From a checkpoint of a small transformer trained on Wikipedia.
Size: 8 layers, MLP 576 SwiGLU, vocabulary 7921.
Architecture: rotary positions, no biases in attention or MLP, untied embeddings.
Training: a variant of SOAP for these matrices, 180M tokens, 2739 steps.
Each number is 128 + 32 x the weight over its row's rms, rounded and kept within 0 to 255. Layers, rows and columns count from 0. The size above them is the row's rms in percent of the matrix's.

# layer 5 MLP down (transposed), 576x224, rms 0.116, rows 404-422, columns 168-223
size [100  97 101 101  99  90 105  95 106 100  97  97 105  95  98  98  99  91  98]
[[104 167  76 126  89 166 167 150 135 176 110 173 185 138 116 127 188  67  98 131 147 172 143 115 143 143  91 134 164 122  84  87 170 134  81 229  98 108 115 126 117 193  78 152 131 115 135 110 188 104 220  52 200 142 150 123]
 [176 153 190  82 114 177 124 140 129 134 110 125 131 153  88 136  99  95 107 106  93 135 182  80 122 101  52 104 184 106  99 182 107 104 110 147 117 163 146  88 106 157  48  87 158 146 118  95 151 123 116 137  96 148 120  76]
 [ 84 150 114  89 106 113  63 113 121 174  90 154 182 117  95 193 177 111 139  72 110 146 144 133  99  93 132 112 132 153  91 144 110 129 108  85 140  75 134 131 168 103  99 110 189 156 109 141 159 153 162 147 118 179 103 114]
 [113 158  76 103 111 112 159 161  74 110  63  70 123 186 111 132 135  92 158 106 177 122  99  38 146 128 170 117  77 173 181 151 114 132 160 139  69 172 141 135  75 119  95 114 120  99 131 117 118  90  76 101  87 147 165 127]
 [108 106 122 120 103  86 185  97 159 109  94  75 175 140  94 128 155 166 119 134 202 145 102  62  81 133 153 109 166 113 126 109 101 136 109 138 190  90 147 128 120 155 135 149 117 103 113 150 155 163 100  93 107  81 131  88]
 [159 150 129 115  96 122  95 113  39  73 137 128 110 129 122 160 182  60 159  93 118 116 126  82 229  72 157 139 152  86 157 185 136  73 143 144 170 148 131 142 157 142 107 150 134  83 153 175 108 104 156 174 163 171 140  97]
 [180 114 114 120 126  87 131 162 153 114 120  76  91 132  80 142 111  98 133 179 121 126 148 150  67  89 107 115 142 113 126 163 204 140 126 155 158 160 100 133 117  87 104 156  58 116 103  85  83 110 132 115 127 136 106 120]
 [144 114 126 121 190 116  92  99 166 109 119 182 168 121 174 160 120 138 201 133 152 133 167 116 139 187 131 104 123 132 105  89 120 169 153 147 106  86 126 159 122  90 121  98 141 105 116 188  67 109 193 135 159 189 111 109]
 [162 158 141 198  94 110 121 136 139 137 145 142 111 184 126 145 201 179 105 151 116 112 120 108 102  64 101 128 141 116 170  73 130 117 110 119 116  95  85 118  84  92 128 155 131 114 119 121  28 200 120  83 129 127  92 116]
 [118 124 100 178 134 165 150 133 145 122 161 150  79 144 147 118  89 214 156 145 102 143 140 176 180 124 150  74 193  89  92 112 106 120 105 130 164 138 123  91 115 108 168 141  88 167 168 119 163 146 115 175  92 130 185 167]
 [ 87 163  68 165 170 109 134 108 142 116 111 138 108 107 108  67 121 166 128 113 134 121 124 102  96  99 114 105 174 110 106 110 148 133 120 128 193 150 107 100 108 172  71 149 135  79 110  79 147 140 108 110 146 127 139 105]
 [102  90  94 156 194 159  97  93 117 125 135 149 144 120 124 133 116 105 127 108 175  91  70  90 172 149 124 164 106 119 157  96 144 118  98 111 111  87 147 104 129 140  68 104 118 134 104  78 133 130 140 151 111  61  89  94]
 [ 99 144 122 122 138 114 112  96 154 161 141 111 175 140 103  64 137  26 175 128 103 134 172 117 145 144 142  85 117 113 100 137  63 130 122 162 128 142 189  75 152  97 196 108 109 143 127  67 149 150 156  86 116 138 157 110]
 [131 145 156 104 131  79 129 116 104 104 123 156 116 117 102 177 116 169 141  81 116 156 150 115  92 168 155 120 147 116 103 138 151 194 105  85 133 120 103 102 146 143 166 149  84 148 105 115  48 109 150 121 104 113 103 112]
 [ 69 113 145 125  86 147  60 149  94 181 163  80 151 140 174 130  89 121 129 131 146 120 141 115 138 155 138 109 169 183 168 104 123  91 139  79 151 131 192 120 151 138 205 146  96 110 171 118 114 107 117  99 102  49 133 142]
 [119 102 156  67 184 120 155 105  77 158 131 104 110 144 122 126 167 208 102 104 124 113 115 106 169 182 163  65 105 123 120 157 146 130 177  69 127 120 166  79 124  82 153 128 136  89 134 121  70 119 178 138 103 127  98  98]
 [125  91 132 113  95 147 125 138 107 113 163 128 159 129  85 163 131 183 161 114 117  75 171  94 132 109 150 124 114 183 124 148  95 145 138 130 221  79 115 106  97 150  94 106  80 134 129 139 108 101 112 101  59 108  84 118]
 [ 99  92 130 183 138 151 134  90 122 165 126  97 171 150 155 156 163 110 141  82 107 127 174  17  73 124  78  67 148 141 143 125 120  93 138 126 138 146 156 151 146 174 111 121 127 188 110 128 122 128  90 159 140 153  77 120]
 [123 179 139 155 144 144 129  76  88 160 149 114 149 100 142  53 141 197  73 171 138 165 129 135 140 107 122 156  96 126 151 155 123  97 179 105 105 123  71 132 171 162 122 138 112 139 111 159 130  95 172 162 118 107 130 181]]
# layer 5 MLP gate, 576x224, rms 0.0794, rows 405-423, columns 168-223
size [ 96  98 107  98  89 108  82 110  98  98 101 109 105  94 101 100  92 105 104]
[[102 152 164 117 154 109 184 180 114 154 119 159 157 111 133 144 117 117  94  90  90 146 148 145 137 111  59 115 120 144 199 141  90 115  78 170 107 117 115 136 130 111  80  89  75 141 138 193 160 107 115  90 182 136 125 126]
 [120  88 111 161 129 204 119 194 103 123 145 151 152 117 122 109 117 124 150 202 136 146 158  92 130 151 118 115 156 126 162 174 125 151 120 122  98 122  76  21  68 158  91 162 175 106 188  93  61 186 120 121 145 155 170 107]
 [161 106  92 118 103 103 132 108 170 169 177 150 112 142 103  64 169 127 133  98  88 167 111  92 148 114  86 150 159 139  74 117  86 111 201 121 121 137 118  64  87 124 160 119 137  43  94  45 167 161 126 159  88 126  66  68]
 [166 134 108 115  76 187 147 133 132 124  84  90 129 146 138 101 108 140 121 108 122  82  73  93 132 125 158 103 161 159 117 149 140 117 126 121 125  91 170 139  68 164 103 143 170  72 155  49  99  68 116 201 149 129 125  94]
 [150 137 164  83 132 139 174 142 173 133 166 131 167 161 149 108 132  74 100 116  75  94 109 143 151 165 174 100 133 126  96 188  64 116  89 104  58 104 143 145 114  92 106 100 146  87  77 149 119 120 125 139  97 143 117  83]
 [118 126 141 164 123 143 170 140 136 177 105  97 140  55  94 133 143  75 100 101 107 126 136 125  83 123 150  89 147 138 169 156  93 113 159  94 134 174 136 103 142 145  80 115  93 167 136 148 113 159 182 158 106 129 156 166]
 [181 152 151 142 173 132 113 150 163 173 113 140 148 106 129 171 128  79 172 125 106 113  72  95 103 184 132  78 168 119 137 130  90 150 142 155 136 100 101 131  98  84  99  38 101 128 106 179  58 147 136 112 128 137 142 127]
 [ 88 134 134 123  99 148 159 137 165 130 143 118 125 119 158 164  95 131 107 113 114 141 180 130 175 155 108 154 143  98 151 146 129  94 155 117 162 164 119 100 163 148 148 191 154 125 102 103  79 116  93 166 122 130 162 156]
 [143 152 146 120 181  98  76 121 121 133 158 111 142 126 150  95 147 105 141 177 179 144 171 143 192 172 159 139 133  75 158 166 188 168 178 139  65 103  82 118 130 146  85 149  99  99  92 140 112 139 180  85 191 122 121  63]
 [156 101 103 140 153 146 122 133 122 120  70 121  34 182 112  81 135 134 135 129 124 113  70 131 165  90 152 152 171 126 157 112 109 180 161 118 156 140 140 120 152 143 112 126 104 152 140 123  97 101  74 124 166 106 106 146]
 [168 122  96 115 105 109 172 114 177 147 149  56 147 166 190 133  74 126 203  76 137 106 126 158 158  96 109 120 213 158 134 132  68 108  91  74 164 129 191 165  90 122 107 114  83 136 144 179 128  98 144 138  80  93 118 122]
 [136 153  84 140 147 129 101 165 191  25 157 108 103 173 189 119 141 139 125 109 129  63  52 155 137 135  74  92 193  86 149 168 110  72 108 112 161 123 145 107 114 112  80  87 106 188 136  99 121  80 138 118 101 110 158 104]
 [144 148  66 123 105 160 111 136 135  68 124  97 149 112 145 140 124 178 165  94 150  72 154 113 154 120  87 165 111 189 148 140 138 177 131 167 174 155 129  66  91  42 126  90 133 171 122 120 133 133  74 158 156  94 132 173]
 [100 116 122 158  88 112 108 161 102 108 138 108 138 142 138 127  81 156 190 138  74 173  99 128 135 176 135 110 197 107 200 161 137  86 140 102  70 125 142 115  90 107 137  68 174 127  92 147 136 132 136  58  84 135 113 152]
 [ 90 152 139 129  89  67 101 147 156  90 123  82  79 161  93 121  89 142 127 136 184  65 106 110 120 138 111 116  80 133 127 150  79 155 128 111 134 107 197  98  60 146  93 133 120  93 158 135 138 190 178 148 175 139 169 117]
 [114 159 110 120  73  74 144 152 135 163 125 110  76 229  80 137 110 125 118 129 149 101 125 110 163 120 163 141 128 157 108  76 155 201 149 101 154 154 126 168  63 113 159 189  97 160 101 114 110 151  93 123 105 117 158  90]
 [128 161 150 135 122 142 152 101  55 161 111 181 158 153 113 125 137 113 153 102 153  97 146 111 128 126 179 125 149 178 113 162  56  87 121 123 107 191  89 130 124  99  57 121 109 112 167  78 137  83 102 141 210  58  92 110]
 [138 134 101 154 172 128 171  59 157 136  78 108 176 140 154 102  78 136  99  73 126 141 216 147  68 182 104  84 175 203 201 115  97 110  93 148  78 144 138 130 186 128 122 153 113 164 104 162  98 115  93  94  99 116 150 127]
 [169 204 151 152 124 194 123 133 172 111 134 147 204 127  47 139 120 162 147 136 159 116 131 159 174  85 134  91 145 135 134 137 154 161 112  96 118 149 135 118 134 196 141  91 138 114 126 108 147 136 203 198 154  77 128 123]]
# layer 5 MLP up, 576x224, rms 0.0814, rows 405-422, columns 168-223
size [ 96 106 105  98  97 105  93 105  98 102  97 114 107  91 100 105  88 103]
[[ 53 167 115 145  49 181 110 106 135 136  99 123 128 151 141  88 148  95 145 172 158 156 179 137 134 147 179 147 117 115  97  98  92 138 122  82 147 144 115 125 128 133 153 141 109 153 139 102 138 106 116 111  57 107 206 159]
 [125 193 110  81 140 102  99  99 135  92 158 119 229 166 147 158  94 138  81 163  93 100 136 149 106 162 126 165 132 197 182 129 157 162 131 140 137  33 138 139 155 129 147 189 118 194 147  82 151 114 126  69 106 117  65 123]
 [ 71 153 149 192 149 118 151 140 131 130 101 194 151 125  59 150 123 128 157 153  92 114 164 173 156  69 175  80  81 158 196 160 145 180 122 126 116 106 130  97 119 178 151 116 148 141 174 121 117 172 128 109 185  97 124 130]
 [129 126 124 175 135 127 139 164 114 132  72 116 133  85 100  63 140  97  87 142 142 126 163  78 110 100 138 119  96  90 151 120 101 137 108 112 151 118 122 136 130  78 129  61 137  77 200 119 118 130 135  85 134 108 151 111]
 [130 105 139 162 105 124  95 130 114 179  85 102 134 162 152 120 169 122 184 106 185  54 122 148  84  69 114  72 119 157 130 117 127 153 128 125 168 178 112  98 122 152 157 141 168 143 129  57 104 151  93 162 203 155 124 124]
 [155  96 109 118 111 116 116 138 130  73 116 146 113  95 163 119  99 100 119 128 121  52  84 120 145  66  57 139 126 136  84 118 117  83  90  89 132 142 154 190 105 126  91 159 126 119 123 169 154  94 103 123 196  74 136  86]
 [104 114 156  81 123 149 155 106  99 192 113 138 122 181  68 142 155 112  50 100  81 107 101 109  90  67 127 155 145 121 157 160 141 123 145 106 156 148 114 120 113  99  85 163 122 126 131 113  86  95  93 103  98  40 167 146]
 [108 129  87 139 133 123 150 137 112 114 146 113 109 192 141  79  92 152 131 154  73 151 135 135 166 126 125  80 153 140  78 126 135 150 106 174 158 122  83 133 114 132 156 159 142 178 138 109  95 109 219 166  95 108 117 127]
 [192 136 209 127 150 150 105 128 108 197 178  79 128 123 168 159  84 130 131 138 158  91  88 140  84 138 140 164 124 159 135 106 140 160  94 168 153 134 168 108 153 179 132 131 147 137 149  95 109 199 123 177  93  87 107 159]
 [109 127 138 133 146 139 159  73 101  73 174 172  98 185 119 149 121  68 148 138  68 124 153  95  98 157 140 184 174 151 129 130 129 119 158 150 155 139 102  90 136 173 150 145  90 156 116 136  89 169 152 110 193 171 154 128]
 [ 85  68 153 105 128  90 147 151 157 216 122  95 135 106 120 128 112 108 114 130 125 153 168 128 168  80 134 137 126  53 194 160  66  74 142 114 154 134  71 134 117 127 108 137  87 142 146 141 143 148  66 135 131  94 103 144]
 [141 120 215 118 141 134  55 106 143 124 142  95 156 123  69 131 115 109 129 153  66  80 108 162 181 147  74  91 148 145 158 106  87 109  98 165 144 101 144  87 174 109 142  84 142 153 163 131 154 104 124 137 123 131 117  97]
 [147 154  81 138 162  94 148 120 146  95 118 136 109 150 150  98 120  99  91 135 162 115  85 159 155 150  93 156  86 159  73 111 165 124 116 134 123 118 159 140 110  86 110 133  71 172  99 140 171 132 178 144 141  61 149 128]
 [121 127 121 153 132 133  99 147 183 125 188  89 128 157 150  88 138 141  94 136 182  87 149 120 140 161 133 143 119 119 165 145 162 132 164 187 154  92 180  88 123 149 111 150 124 111 101  97  99 161 179  92 106 102  70 190]
 [172 118  85 179 153 107 143 109 108 153 137 164 136 103 145 109 109  77  82 108 137   0 129  84 125 117 139  93 162 172  84  93 135 177  97 133  88 118 143 117 121 144 113  79  85 138 128 123  72  61 107  93 149 127 146 125]
 [ 94 122 165  91  78  91  56 143 156 178 163 172 113 155 155 134 136  85 171 131  95 101 140 105  99 150 152 127  78 116 141 128 191 189 149 105 173 106 117  77  95 144 143 124 153 193 112 167 142 158 159 145 113 147 133 107]
 [158 105 121 150 114 108 155  93  73  99 157  47  76 141 174  92 150 139 135 131 146 156  96 236 188 182 151 101  92  88 138  82 140 130 148 134 145  89 157 111 102  96  96 135 205 120 141 157 169 112 132  78 122 132 161 141]
 [105 180 138 137 117 143 123 159 134  84 133  69  97  88 169  65  50 128 184 126 116 110 136 109  99  81 113 122  85 140 127  88 124  98  97 145 112 171  63 124 192 123 194 108  99 108 122 121  68 156 135 114 132 103 115 137]]